Weights of a small transformer language model: 32M parameters.
Each number is 500 + 40 x the weight over the matrix's rms, rounded and kept within 0 to 999. Layers, rows and columns count from 0. Numbers have three digits each.

# layer 6 attention value, 320x320, rms 0.0578, rows 311-319, columns 128-191
511450509545516458514570508541491471545461577410494519487448437445444467487495455511556445492541472500506461513494477427491524552559486531415611522455587433536509511521494652552477527487524480
495478520545575477436565485489561494520439538445573534574469399520539439441531465437499468439520510526510498508455514569523480503544503435531483443478542446530469482536571457471488463454514550
499558528448534463531451548474497553560480494466588450522474534491538516497536586534581492518504533512491495506473513529475406572492488456578561447457522511517487477435449412486474484440524505
568521500549582442497553603517414420468530495508485467521576431510421525455569498538513659427491515570414532518427584506528431413558548523559468544515548485438515536417501536514497453445437502
549457518498443473524434568534496549474546569472506444480510570413502467449534491558500468448504496468471518493458420470492557448535477452618457535538465520633553459489414531518511457603432360
549477467554395494461452519527517472469520478472483573464476382508519401428461508591443448522442512449524426481472528498489484480539461495508616444485519524537620479498456452484472497460543473
528567473461527480503547557561535547439549604507611520553434617472546529492496493513517492501531510563488448558526470517563556518581503445477598508525438456517511505598486533470505554620484532
525559522538533539467568533585358517540546523535408541548472418459539440472471532535511500486509504481496519500435551497520591499409443439550502557513388502528497495509471522552507495509520528
511542500446448540572435515473509408467532517551535552406522470520486533548467492353549608473505511494448477503503479476547415523423509609471402463534507554476520428560485602554510520524464554
# layer 6 attention output (transposed), 320x320, rms 0.0517, rows 311-319, columns 128-191
443564518604462422537418551474440533461610412454496477470571524501516485467466487502480543493495518547484510495542453564498557433497507451583414487548410497487517508468518510464458561444477536
489497523513456452534492495488455539467487466456510555462426478514454510462484506522570484545565529475609472495437486447462467540460457446470435481504528454510562486463445561478669482468492431
453559464558512457506551472416499504451510474471525528516553499399489437526486453554490551495505543465557408476452559532492499572588502584565499497571529449502575480515470553519703380505570451
396527458506475490615557486497469467566420486469501528532478516511519563448420424504443477557503535518487516499496510418515455651594493634532506434417476463543512463541446536471564442443547504
467468501519508488473562475464532455530515452565569486495504502474578485523526426509452445583487503516557476418470501497486479559471540512523563505442533567493589525520480488498623482448541531
394450402583515472508586604483451450459492551528516551431475513431451491464497492552420524522489506460475488526507529570474565499441540475469483518471525448458500510496490492533432483519523484
432539493497427524496464593501498467563499419526490523441485474564498577380528528489508463454567491464529520440453484527492529449440569412418436432532499599447383498479518464415612489420591520
476508463530433538470538527465539486463563510549498460477533466464433488531529522487468499488532499503471603455465552465511520572519498519444544449461569560517450492430519516617466501516489458
492491521539533404577489461415517524476469559492483418500447487541467461522492506507448487550537486451429496482540547499423588489454518444509573596568509511432532480592527432425424475501503441
# layer 6 MLP up, 1280x320, rms 0.0635, rows 0-97, columns 128-191
482481508514524493509494559507434562505441493470551514495459504450524455535610471569436543486505474501431442499500586490578499563494533493567542547458541502527532538539527503516428423501589487
568501513462540405415506518440516529571516517494499407523466501562550488457536457491460478509620514528495541535485503476490523534493532554485519445498498505491528513501562528548441455483443508
468504480441473506414500537561425508529546458441500502476510532404536494474421528593542471490523602511526433527562602537541417572485485466611477507543510525467491409541489459553478530480545514
502497547473480501490467516509485547530503504472486504561562513441559464565524458577465501477549530472504506477516564525499492546468520506531475500510555462561577490473494507460480525486493546
573466575498573470464470530590463474539556511508540509535438541473463514564442491558524508521537516449497511514580445535500481438460532453463474470500535446498469513507564543522497535506431447
459509496481469514451479502504485503537586468483496507611516538418493489512443514445528480451565466492521475451512560486521521509526490475514489565516551519552472480567563498501493502532543469
515457470487453512525575503488526540480464546426521469524477559469478513499480501506522447390497485515437489430512531455474488500522461568464454509556546475530487426483507549507486470524570416
461528510507523546469443526470488494481543536492485522484561531494530498495498519552481492515446528540467456445474509502474485490481487431457544513488494494471491469484469507560471505547521533
531521504491460497466538489445566469512518540434489494390510525438541497450457527460529513482529490422514502475476575503549402516500520504570426475570498405470501488532492439470488533434528478
495498469488493486488427572533466534511502462508500443531513480463541455510470502464439470499496497497503516459443564501569421522586457466485494482531466532463540550530482428557509426504492499
667439511451543527538548507437474535552519570479469517476520461498623498506512523521457455514516450488505470502497556488548533435500569441529483484462496523441554440444528509534462523396480516
540441521505533448526537531463507467504484457438508452515446519540536503482473576516463465481532524522460546536606476552512481475468467463467541471508519468472565529480474541506474553479520524
488533470491589555458487509475443535521539517462503411566487499423465549567511604544469499522525565550564490469490573591523512469536465490467417410485488452522506454434512574563463525480443486
481509560496586479544535529397493542506498476438548414475537446455538439551552444510411490495532514528407536474507510426489494478500526572501533447526560490587567497547515554498495546470465519
510497532426486510503436491476482515515586495520496484524481471496531507456560554467473456441516473588494499489502580524466505480471472460532495503509599462454500482490467547493475467474419554
441449464454509464456579503506436443513479503493499516561476539565529477605512533541464484533478537516507469489522539535488509484542478492454547489513491540498461437395549512519447573504490497
495536567473508456464496558462428529536479519521502458488576480552418525489408538491490496427550522464481462454460471496519479497589517464505449455582543501542509447482528511506493479493492488
489534473577549441482478542526488554531574534429516497532493435470522425544457526509409443486501546457488496485501537498486532530490498474432514404464492509527457528523541472475549509458517496
531516495457571501543564545486516634524466529506504451470460480551612451587477495569539507403518533473491502517531540520482500537534502543527535437506457556423468466584529496475455469477559470
514510485509549496468441567464411460547490496543482433464475483388500526446547536503420489368502554454517519497532575509513511485528505377506528551524532495496458435416450442561500488493438508
503513520559459519488487528445403516510451541474545530488514480496458496465479502537476532517507521515514501449450492429521545494548535504439485498510543536459516583578494497588493513443487551
527501521479506477500525542487487495455491523454493471424486464518513433441576530519520511459537506500444424461446506440496526452523535553517434518520541501480478497490501507473457519472469465
465521471555483470487500537508500525447503532517528569521487537478467445515516537513461409501478561499459507458523490547522418516521541497452521495519479527438481528506515488452539466506528468
496439461521519483473635497472540546491471437517529538547506571403568449472452530497494514499451611473424506450566504458584535469505466474528442455501396488477503483477461493449471532451518482
487582538536502536417508466471526525513489499550460518532448503503500490523446442529470531455482495529495497500530509461583472489506457469548512529523521456461453488478521492560483547469478516
502545524506542426523449555406535536513443522426522440444492541485472523561513580479463487461534519491513484508562541510519419422548459474497520445501538498452523480449532501528469563472500498
489474497587436490524489572557522483525540522522490574461483501519531416589480482515443496446449545531463383450487519462486483538474485435490448447555557562516512546497536490548458550419499456
537462562547537552542590518403563492435517499500520462482548495511481484495519533476448448483466524527451490481539458466485522499544537530444542490519513518509500512535474560504499472444528476
485448467486507538545565555423442529476523434457491508530440548492451441579465542453480537435506547451482495497493584542462411519492521487516551519454494524490517533498522530553514527474493461
557488517508566526531518556450468546575541537524523446442526483450508499530524500571501474445496549542432457568568480572513459556519575521596443448550530555533502480490569513468507496513508482
458468542450522553492463470460472491579501453456470510524487515452451487488457437462477514509512445487498496442497502510485504540530551456482539496502447520543511552445525472533500550493490506
489517527458523502411528528492441497536504479534459445490505554460525514485527491475508546552512474457479538419488486504523478557530495483501479469601552488551502546526473459511532495473528514
520501516511552465497510517493443456476506502517501442481514484483505514438507499560487383584524535449576512533497502519576514524464505494447562535522463499511544510542548499531525473431487494
535560561575500496464630571432496452545414605457526538427566486538452460523523477404421506431416555509463449480457532475520536480541488481536446466511549514476382453469445454558520478464496452
494464494500438566484481503502572509578534471506620521459428436488549447478486533467477484478494500485471475435524475484555502545480549493497494505527421483461486518438540441521452551464506490
544443520496484497481582503530523501535494538504520497501474492481547519471478514520542595470556550549489440469493507517473471481529544444487541543571532530469462461551455519504454526536446456
518556492550548548443478435419443477489507561460542527578481533412433470519491460502467562512553571517515442368454606554527529511470480470540498474504486578541533519465573417529471609484534510
576457547533532525487524513448435534517552517482487512501552474460562518528465507515524549565473463519508491447501462482499422460468589516487488468488481496473519429465465417529469475513524501
424475530593530461497534564485447538520545482536540462558590530486499486519513524483495540462526469485519491482522517469458512509541527499467547484530511521520467437505433428508459468498379497
535463511504525466443479507494493497544499521432490404587507523490482468521503490537410571570501518434464487468533506582485533448458495504450477517500520498462580479533488519473472503429504436
512470556450552482541522510463503484523494531496492470506483503503457408529524546512435434475513549491482457449526473530539531445495474556480477505473499532502459518479573542521452548547503513
469450494494565508547506567499451502527464462460498476451515450487460469457504428515456502537507494561474448514593513496566497556514535481462484455552617545451497479471454555531536568536480471
502520465530525546482495470476468502501482484557535428546581535507499438491490494567422565499497512543512516403494475471551459528531584492506545464514552422507551437477468451537501540499587476
541449483475483469526486541431467548491468479390611454442541472472549486471517521536450459476533487464509540461447536490496492414558500496528459527544574549444491395525540457509422500517455465
553497450480574470466519512511520561527533581510532474496498510493441537513500512449469501515507497441525405483514541585569435526523520506500508487463550476465526437419516455513446470525503427
526501538472551420411534505463547494528481553468531489495519509470499551508484548445525544482562465487498456520537528563505441447570497500533486513419554555501403491490550440560489504547507479
508535502494484489396481463534613546512491526524541501503488497510546523492516564478449485545463555468360473395555537496595516510554525494536368510553491529467474500481548433531479449465452522
604438582451518526557471530542431549440438532487555494522613536515483444531527562528460504541478494505451485473578504460524506527468564529523528492527511471503503430450521518516481554520589471
439491509515489486446532558493506533563510502479553476486614523492547427392511509513444506526440517492532541424506470502558542492573530496477490467500434519470556480372496525475495456424505535
526571445538501429457494495559494531553508487477508567442534500532506550515506477494459512476488531558447486427558490572495554510495534426520514456528538485480485505476581511539533522556520480
464407467439543516576488479453553497465559497511542507538562515428472481519487490468491487455529492521471544459542480513582420483566475518441445470519416533541528577532519523529455521503488488
524532558540479551547648504503529527539506444485591487543436445543600486482436470422489479447514492438510513469535544442571518509560430527577452516528414515430464513487597503614458500532447487
526568507544598437524603511470441491525512435489533488528460551462535539466435481500499435517602518468480496453508587569512446458496491504385546505551521565443491522487531490577485444578482491
468494502545474489490557534505434566485467567466579557441618456470461462495555482512523513440512523522454416429530530532498572525556488467441479469510469478446455540523580568541463467503472474
513531446469562568483523533410490463531514470547506524553559566505512534486559496531485473468585549561507487480496593482577434450534509483432504502482541520560410522489483518489438497479567542
444432458528463541476493439374450514536513550437535517524469514475480455584536509510535411411502518553503537426489499449506555488578564466485471430521501515522484443528518504540476569494519468
468469501446513534565546507495498456468474469498490488551450443473505516606513530494454432499466532577473490522494554454532491537520495491377505583494507482473500502493564511487399530441539439
536489505562525457515515502445521516515480509501501486503512543525499487444519512464453524466518579459487497526536544531481510459533431488529479462486449533518490471489497491513475491451482476
500485468564477535524524507530471514506505462495500504488465500455577513489448582497543570574486505444466538474557527531551521507565480466476417430549459531489539528467451489496468519486456505
564558517497471417461524434515491408550526488548492548526495521490457491496385434519494521483466514533524475455497479512460570543479525423539558437466526537547495412469481528496506567487502533
577453536521513533482545517502554518445500500414478531487520479453445505537471554460538464566596424473461527515501468507491519487456541499496456474469486550488531497535500526570466519513508421
477470517506485488445533552493533607530554511482472547397476473408494508499461554558548485481432565461444443458446478577543530484497423485477470517597506546553588463499410523469465455457450515
494444533530461433430560543438481546450467495551463492530514533541524452509485467518506436516421550481462458434514514502506488531467487467526461513519494486500566527512563519528515495508452487
551527586536540535448461537436477516411522568548467499473463462483472464472500463538472496423452503488453534486488503509456540451494571510430500479489472503483517408510514478482458473478486481
567499575499504462466466518494379501508513595510469509484461506567504484539456503507492448543494595467465521450459575521507464482482489545512518509528558586471477476439591438545527459495587523
545509534538519527460528526419553506531514547548548488407497505537544528495484550511528475559411498506464471422485529534559459583532466451489407465513398502524588547422554430492505515516520513
477528546478526508479488524534505528539531457431491490463529468516466446478533521527530448492543531527468477486536508500530491486485544532496515537497548456458546509559507443544502430469484457
458464468486498555520516438453496480523503534428494533600538542424510399507529488447445546493590566467517506468524575472501601543517494480583523435477544514545535436479500476445501566503512523
542450478479559498528538590455496554465540510469558445493499513508542448518519503540427448492479485492439495552547514498576462431551500577481463464461530522502499491550490502555467529452397456
435513525537475534555452496498420492610502481508510528536448460462512460452446471459474551485526527568457410432476545546478540516532506513508535495505501523538453460487512461484483456511457460
474433553498529504476503538503527473541483572449492494525521497483525475533493473583435469453551535520478537475485510453478503475493495447477503554521490515428479494459537432576438462512542432
445462525577501528501542496496494454532546490498505533430502483454525490498475488518533460430523490522470462487531509464495549478508524498506412493547525542512478530467530481522508500470472480
558591530506546503476528441509484503529537522464520466541503474418538420524495502421453442454512547456515547514435507523491513514508529475498494470517498518523534554519475469523474492459453489
496459510487505556562476533509461524550498555466477518493523478489489411510486578475549416465548494527491473481477487536446452571480534500507479485500473500518462486530477550467420504545462508
497488479446515472455484543490523534578504466536509563473487497513514509476452498510545487483513601506473458476455530534549529575461510500605475464536525560463496474500509428590459599446495492
500502470523519520504499555456444564487535478476492465488510525507506465495481501504518484503542504506508475507500498438501433531571518496517446504572531481458467457497480515487510539439438445
555531568578495441512495548481479546479509581478493502403514494481513478543500534515479527549513523463478480486508546532505443463377501505490414495488502456467537529487472484554476457430507468
512561494526578534465476472557473501576497541490511533459437541513515510507452532443451491486488509459459517478552488496474541493468498520525498476493518518483486475488511454570441487463500490
636456530478496540532471543454447509506470501469445387504525496393517443496513398499478563445503521549479553541571544468483472519524541509472563368536538532528493459495540533518469605443461505
515535525542581511488500498491479532501495573521549481458542484504481575534503454494531552515554547505530471492529511529600522460554536487463485442519505519511414463511496507550468484462386545
458418562545544479560479473556471523506485510469505365534483526512462482529537477521494538496448501424494506465584530522510475501493493513499499532539516584453492478394494553614462476542432496
559534504437570498474508531485504510500453475497547511470469470465496473520463506537469507477436511540512525450552534476479392408545507527522435494483485475583486431422443494531473501550492521
508440455487545501522490489491549500490507541442499525534529447528493511448481536515461515472526525585488496464520483571549599537494446535504447472540494524476518474485503472556437466424501514
454486479485505431434492550483530571550482509571505509477496524476479484617446497446461598533508543433490388438548497518564500584485564473532538481531507600431467491449525455481518546449492411
557502514475535398459549522488547475475542485484482490419501451451485541522508468526526538468477551547453392446581479551550571528512501515532393526447499540479429483502562426496450490488547487
446487480495519516484506451444483562438486481474492478508461432485519488483464485456489564459575519544479410428530484501502469498476405406484509451462573567481475455463525513478486558527480491
531467527573436471449577530535473515517530510479603530478509465546454532514474484476499489465506556492470539484532504478516550563521569451487468514575475438471539518489520473601447421509523477
500518527585521544535461560458475512517514521465468496547469550462469515520476520494435507444526511470477439469439476545556515549595460482444521502511554584450505531443539446497451537514513403
454531539554555525495515490497460523475534467409523521528517446414523537493494494482457540400568472514454543486545562517570411545508544454391498552492518501534540548500578542495484563475520533
579557501479503498541490514585566530524494493514533379508516418548509587471567490484476502418603503587466432521482521535507531478512487472439500428461508498473438502459535405525455508470494476
564482624504496552410573473531499497484570453494550559493488502502489499541448554524442474488561514503489451472525525484550522460593500470416483519558585533481547514497464575521469511481444482
541524560534562606511544547512569528554494562514532475507538487490502528489491519503480489538430572494506455436436473495467485531492527514501532516489508543542528498461499511510477522494514476
506442470484521529520492486477543564528504533536548535427471461513483390518412486451500502479504558507526533481484520480504429507525500430507490499508496469536476519508496489547508487467504501
605460484553531548508506476439529506570568457517591427508537463510513527505519517562450470473477531536456495497543495514512534564524475498515480385599523519466427458535515557487498570538520438
520513476550419452379590483489514512552537478502501451507425465508537511443549504560516488483525501509446426491467502503474500575525518544494504352560501548486506417473481494492403540507536460
451469443515531572520510471473449483530530490560573574480519530465514415542459462533426489523466525489477443418494574516533469521543452543529463406556482509449517516538501517563442496517533532
542487495550532540498508506497468560417506529470546515508472579452467543580504438535460486476520476471489484531503542475509557516514543381443465451497553468503497594507528476498463528487504461
578493533464480493438571404401505510514483472446606489509438496455461484515462491508558507503539568531518473474523540464495429509551523464489475483470536482450527497504517527483477453537523515
# layer 6 MLP down (transposed), 1280x320, rms 0.0526, rows 0-97, columns 128-191
484411529423405408514464525562505555494498441485492507501521440462517479613595483461569417476460482494433536434507542524450496517424442502595548531491482488517502436495515559490424560495384623
476509526504514529545525519511518460452516499533473552448531449524494500498456574500513482436490501464533506506485510521530500462530500474481503466463546490535429442461505516443562553529473496
509502523498454486515454543533456471442457499489494494538504523524557446580481465515463557569545475461480445485545490524513496459475509487566575567486600445494528537528583428499568519508467485
536536424472508521573530492547523458464514445486507457487499484512427456426546552575440497516464530537615480483473461505486505523502556469465505510449499500500533596457458449526645529536537547
528535512462536517498519450441552485527502531513477569503540464551586503532466474540494536474416526445533505547488420479506503518547456462507540563545539455486447527548498474484504471534544500
530529395471450533486506528551537504553458538471489467568498456531478538512529521476467533538536477538534521469459491459436487502464447513532496460537497433590568484521510485506588505488495470
492486475595502536491471520502486509503507504527427474531513462543553448492494526481497463532496538508591489456479505497517574511489452481485488437476453469524561540443473481492620489509469527
507491518558453470511477505507512484527445528448538562497443526488536529497481510476485525466512489540477481488532531512519532515479470530537454468477531519506533513571494514471577504459480471
500512414498510596485463556560521433474507537551489564541549536483490510441518516542539522514498564533601537518515490533549462459531481504560549514529505491468451525504505422437620421481521511
495513567573502483526480468494460561427489472475483505473520509501574471456492525538507439528457489523415494503456508462484517481504532474554508503550541493511458491533502469479595517529517457
467493533539540498513460453506557482520552440493519522481552443438395472527560490426512604489459499533523502491501513565556506509551400532504444439507465488547437478473577531474494498513526592
504455492545496458559454489530477477520474444528516511528459508516505551452497508531481511520472487545553558499463494501465519494547522458520518522531490515530517459495515465572570445466522480
430502503508483535498546509571448515452438496511494430514511599504512411541534466536493504611459522556557457546512440431473418511518546503456515471464519477516595433479520531511473503498455491
462526432479546500507471537497476523478466567468526552468521566456559478533418560462600493458457572491466497492523441511513545491471500418485515523501513466461524430506502514534486522543520501
581552411563542501550539515480473492482479511465494542495453511493561422513528475551458540456492499526569466467523520528532411496488468496417510483464505467532507582496539431456432536527541535
489490496495474481539535480531458460565460494478504532508440449545417516458451506447513423475544461600579473482461537452411522442463442540536532460510529514480481508571483493494475571491458475
547471503503450551510488548541481455471506451511530533530473563481543467498502468445519514555500485533539471492486510518564498473491490478533573486480476531480459528526515485474603529522516492
529479502540514490505457479509509434465463543522544516504489497486464557468523521584501454531513465531415479562498429486479452477492451487458483491471514476510415460465434509433462459521593438
539431436447523514494507453555533494518518571507427492557527475441539438573519518455475439451489512513521544466536468401516512484508470524472496456419443546490520532505570572485543483474453498
497473520563498439459561518418500498371453509488482474494554523520440513545498542530512518481572432517437483514489370468465536535483430458520490466504544439494449517477451587427490533427513477
534504460493490473540504467545585434462584445527468449476543473523520495548533526510463485421496503480429506512512531478464456457473474488561485435521442434572500518511422513461507513507495484
497515532574432572512519567466467483525489537419500546515464490516484583556586530542543451550467516463520501498492460580530456478505451555530459468455526462491542476507491511461502536456552462
517414481472543485465440458549445510478500481480487427496527470467532535496500437584500488549530414498586520493510471433520515538388507511537499476491509504485546521486526514543568513461500527
454535539476484560607491488518469513502527517566488508475470503539407509478472488412455430417497459553468440604480400490484517483517575566544559547475446529430482531523575600448437445546469576
472464477490543502495518478450538501500507535535542566532507459491558516491541488496543440495517503434488497487430459537544481531513462449490559548472521456488505479492518511454519516487511482
625453472484486461512468456483472359491548480514564534408506461489488485555428526634446390442510517453424593497477489465519529477436413440490509550468498593482490470508487506478364497560495400
451497437406579491465478518575530477458480509466526528481576503510456491483437446470483553473487472497534486549522366509516458486530470511497467415466532507444443338500526510521489490547523506
455550483495512451529481494544493481521518424507467510486492470558521485493509522532499503520445478473483530465514477473508502544454450478505556424473451480522463473518517478550431577513478583
493500574492500506497430483524519483556516536559514475458498486538473547469513524497527538565542518488624525468490508521499486489534497464482504521531485495513413491471502494513596432539494554
450499507502490463484522507455486427496472444471509574487520512534515536498444451456512518474462501458471489477547491499541575472449476541455541421479579481543458511544431479499590436532470498
511419459559505429503478562537535505491473499540542509501465461541444462516525485510495470481485517492488497487452523483485555495468454453523421472515489451487529506537485533426535544498526486
451518476491480510495541529460475488517515553563500529452491525466469529578500480520521524528483603494377542508464532571451515503520518510505512474509471526474501507526481567537344489490479505
497518537576555520520439567463482548477463538501508518453480501486507527498469536526493546490474475558524544581508508534540468501536522500467488470501510477492500464492394511497449514579517430
483477474539493501574479428374458497500528576447544483486461505474494499450592549503486493531494534553578504483522535520525576590556452507481491475492533466497573416478491565507638520451486584
451478522507391501532539569469511540505520542534478471499473557460518436549558521557494533429430552534399549492601559488541548494615482419529429485527564453475540502479476398543494484460512482
489486477494450477517454509513501458553485502485483513483548543493491527529454496501455479491509444448533475439470451469519462551508442475599535420403448483501507497437532522519575540523532519
580508483452521588512432509578438528633566414640588647492430473453427512526488436479525461452480519410486477461412568524494533541505610503498407475490454548542396443450551600525499538416504462
541534464513473426542608560488505514461468527445528424506457464423479515522535519534505463430490546492470535511501533497503501461514478490457495488544529565472502504495473574526466522564539536
551488444466555479561499479422539464500575475498463518509442553485489491491537487513549548546498494596550432500491486505506465492512406542471448445473489439542495482535509531505548459510521430
479490532533488555514551497503501478449549528515502464458456434420466470414522484489529513491490525511509398490508439505500525458513451506542562457500518475534513517427539560569517542501510438
539498514485482461460509536598527495523478450508415459501504513477458544535514494553516510530471509557491519482511457481497509501431479442491473517541527563434513569497491530457522529482414520
545481534494452543480501484500468458464505535576592485488510507523456573467469497426494459538498502526563467465528477459481542500544475447521487541460470549555546414518492483461529457548514469
461535508498477452505530578470487495542487453508572514546498485509538475446507536548492440510500531479486529577468542478472535507432560458510468521513505509519533392481497485478515490528475555
505602487495505478571352478567447563494496504548450533504528550539490458629479502488515561526465458440504507550529464502576462460462508564507461504436557467474490428529464555484472527510515518
522429576483446484494520477519460472496513451485475488514537468534558514478485515485498455471503504524614484567468527473465513517476530507534523465525458540544466499523543531470637546484506534
494448473485493552507469491547469509520468485522486492458491443496559456486485531436545474546455460506425494494544482515549474446453470474451550496566517499505481461524548531488427529489460578
488541487521507417481555527425502457532495429466494514508548502492540499524492521466458539420601503604466495482506505517539527538533440520541489537551481539493403487541508467427557459444546563
517516468497535523428502538438495523523506514591538522499492510475502478507461474496507520511493479480582443508462544510525465518610473520498549466517479499517437532466491538424732502525563506
500494553487525468510509468500440487540468478499506456512496476481481536412459465470533487495549504487646483529497513548515506508481528499523509491514508518466499527508491503450821460496510484
547442487496495550554505491478413500485500565574484542500466460478451520420494532599443501490516449578456524524462531482530546445446498402466520481502526498541479468598488508564551514508573589
487501573504507539415519457551503454514514528494482483456484526464482486422487429460479460510548549498525497545459521480456516500528502531506508531518491564537472550506472483462584438562459456
491454537442542564514478464462517482573488470538533615465440486440468484460472479509582486449579510445598491499512498460486543434425461558492455479452497408521511502432507499440506540432552496
533506505443557474528469502451462556517419453550497586492540446560558521457499468464516439437498492558480447501443583524440498443504486544502488551558558495440525512518482636561381459468464478
525614516437524491496411499596536481436597477477472523496522551470474533492523504473496476486486538480474466497618521461498556442441526429584454469493452423503451519520570526510461501480541527
547434543517525446479530480491560441464501496483492461462494472525531477504451516484528489463487530548513471482503452493504521496541534508564490524525467472481524532517493464469548453495492503
501476449518524454542453553496540510460433528497527543494519542533530469532476471453528494496545440496360463475397466480493547466555481395537499528510505497534452538508549478483482490547516396
511525437523491415493573548472552562484493432471474510482455461455482513541415437528482538505471527511434447508485553517532477441453495477502518582540524470502495494457542522538470501521444541
475530498506484540510483543519509491516589501547514442490511396525553541486470526475500440505487447481554490540475498509499470472454530492488538507515503462471518522533541500499558453543506533
436541574437470492470450463468484511512520470527557498444484551482508474377478491482414473485503525463413470528448525497460535557422480446531569510459588543485479556465496530583478452516459502
462432490488491504559495583480472571494467518515475498474546475465472505492578543483480440491493473526563495598502502530529467493540507528424453550477421458489501542504505474481598443461479516
440482544533497543473483508523452492522506505555476500479557473519528466462536455495524605411487474567580448462554542506491509511472504404497516528464536455548415482459532427506500514578599517
581427535533494505471532543517456498528476462458516473555522524565535486498543494594471497524477465473558497476426563528584474574552482459436480479479590362509559554545450491454592486512507515
534530406500500504486499532486480511508481590477524467513504445571410533515537463449506487470503503473478427520486558515549515512491495529441527505488468538510445468458420493524462491506518492
473508449515499475527467479477468457450481499496524494482470492460507515474493518515486436459539431521395536508478499536497499503542548478523495521602495469431466515437492569468491495451490421
479530535485497494559524500447423435542438519435457497541545490519531480431547476465490523526539465486551612439490439405540531451563564548553514519545514420472460488467499499400544439501536471
481494495482500495486531600490463464529494520522504505482511443565483585454455507497500549417476529492545555563430536446530543548501463519554564511515538557441517476490516512515511516490427510
477493472565505491534461491497571507538481496531438526502524445513463499503480455483461505467520559600431551499508492489553517500491494480522475420457417519524445439510475516490416511503476515
606532560453517469515520568528478515514493561544484472489470474488526550543497583567537492477519467502550502535472520517533468473475572500478464572592450544465557496467519461524438481484499465
459471496535460487517413494473512475493484537456404515511493486529552499447474423455496583491464535503495523466503552421560526535501527485517484464557515522477483494502462449547535471606526458
487507484470558430482474547482517466515474500519517497438474507544541549575447453523531463418590403500483484534550482549527502522526539459455370470468473502532527440515478447498509447553573454
472472572525501507503544449519475520468434521479434468557515470447486537434505484530430509503525466480495487490515510570505525517489497469536576516533517471536450461528430560479499492480588531
514519506581510507502476492495467508434473489412519465539532551517456531535491465490460550490472447519498557494499471500512465470500481458519543471465477480529528474511491496488440551517578501
519525430509477470508517451415521538506479499559509531440468498506529495516532480550547451524550504482542501497468443526561573501479479514457459539524498458538494532469449549488529586487590483
470502487527474474530530518514498511490456452540511500559495459533525489504516496550482502459506545478541479559519535462504538487515517507511536603518518492507533518474472455486567480487461500
499530487549510545536497469443525559411468505461519557526501514530490482449556477408450402474521495480437425435491466530539528456483432554516514570449595469483504557467507505433572537502542445
470493502553488453529568476451491423462443507471494490511493536494492476517511466549451477461500494515563519448438516488565508412551465509478432473521507458554512539507450505496489460553577425
480510456545501552531490522530531508513483485601503501578508540503494542520497484497514518467465498524447529476564486468486490488538565475497514489502471540583501464464454436531345553548520440
459442556497496483498557508494489469436458484476470445486490479545484463508564500520473463514509486539538503569553540489531447474498571512501566458476460382526505535484505512443465476569494473
486532514511609475528429504530445422493501507529501527417545546513514509480512528490512529544532464570534481552516457523475491524516464530507483521494461493504517585445483446523490522510537501
455445498495451479491505460504530493555510551515448450521472495541490502580468531580492519493484495523438604478527494521511501542569472584544478524566495507552483511497503512541463459569522450
447550476525453570507543444550482441534547522511522491563494550513467495535486491513546478472449488456553467446419526458508581426479530404473485608490468525591532482473535561470540499499456536
457547461485554519497452575552531470541459536531583505497466522504433520421486506543474438579520566490527456517478586532490462537511487524518433512453478568449459483506483497471530515483572436
468537481439506535532493497519513508403540518513520508416505548506450486531433514520524431440504517496536546461439462454427547538500530549495484458452453492508579569523518507524493488551542585
555514461502526524491487497551409511510499482503552518509534500453429495425473518456477496472477545547609479465463431475503575551507493543481405489495490446557438514405542436498626466469465509
493586556433479426551512459500441479466529541529430492525447526502553460547403501491507529450501493563472459504546508468566524515480489565509493611600511443457493486558454470519444484544489498
554432505526515465563489500468492420546427545458478450587505508450491490478557501513486510455598478519531530515457533508463511482480422520542481502487478519576515484523492522517559507510523480
541527478543476482609530530553501471476482535476414529544520555539525429520570455466573478444523449528401515531459470433464496497488466472506482483554504504482480440506461479525418545491528481
484508474478460481491503537480494541515455443530467511539457526503484509481520434446502506469520470472490521531468448476491473386484511473487513526521536509513483431583477543514488489479442533
525489532478526448477498514492484488445574494556550526411492489495508560487469499458560497413494436565464538490467471575494493497466541451469439496478465440493524544429445498504483522439558574
438474578484525517500495495510450451501514512503460509534491547515496489511494461492503509516451462511486484440445535526491466493469516596503502535475489504550524439505475569514558475505428417
522491570477467498512522506478480473514538467531551487459535435463567515463438527479470414533428434545499510441450444559512470538479569461587415540534462468501524494354553609477436517440544528
477495503429463489497506506448475466530498529505505469496497450500530596523457515521518527508508515452470507536561606511542491484481431500484474482464548485535524517512492466458486477469481462
534504509465518555506514512467496509418462489476506438553468491438517492537590465519501448504554462419409440517501535539593515539501488493488552528508521570504522530462515515479518508506495469
451477494530459488492492506530464423520458494564535487469470514475613535445451460506531577491507524513489459449405527491547463563502586461422507528536513422484495532502496454515532518500469487
512490534499475508475473532503495524499427512537523485522494495509517468490455595547466511522452454442514516500460509571482491455499550541484469561479482434486570563598467449489574488515535493
509464525556522488451507575457517530467517488442527499525465537553459553499495531492519576539510490485535518517562424508498538502429510484456441474515500515576483467443521495458467540435513517
496471472488519492511501556486500518478447488457441480508559527457460503497494453580440489552536504484591498507462502496410463488471474469547487486484525433566554525447525445495492512510567502
424526434499483548477487511484486544505558520489522509491545480540491533482494502439521539500482513483575452479501493529500528523551434459482488468480519513468426525472496455497532506489426502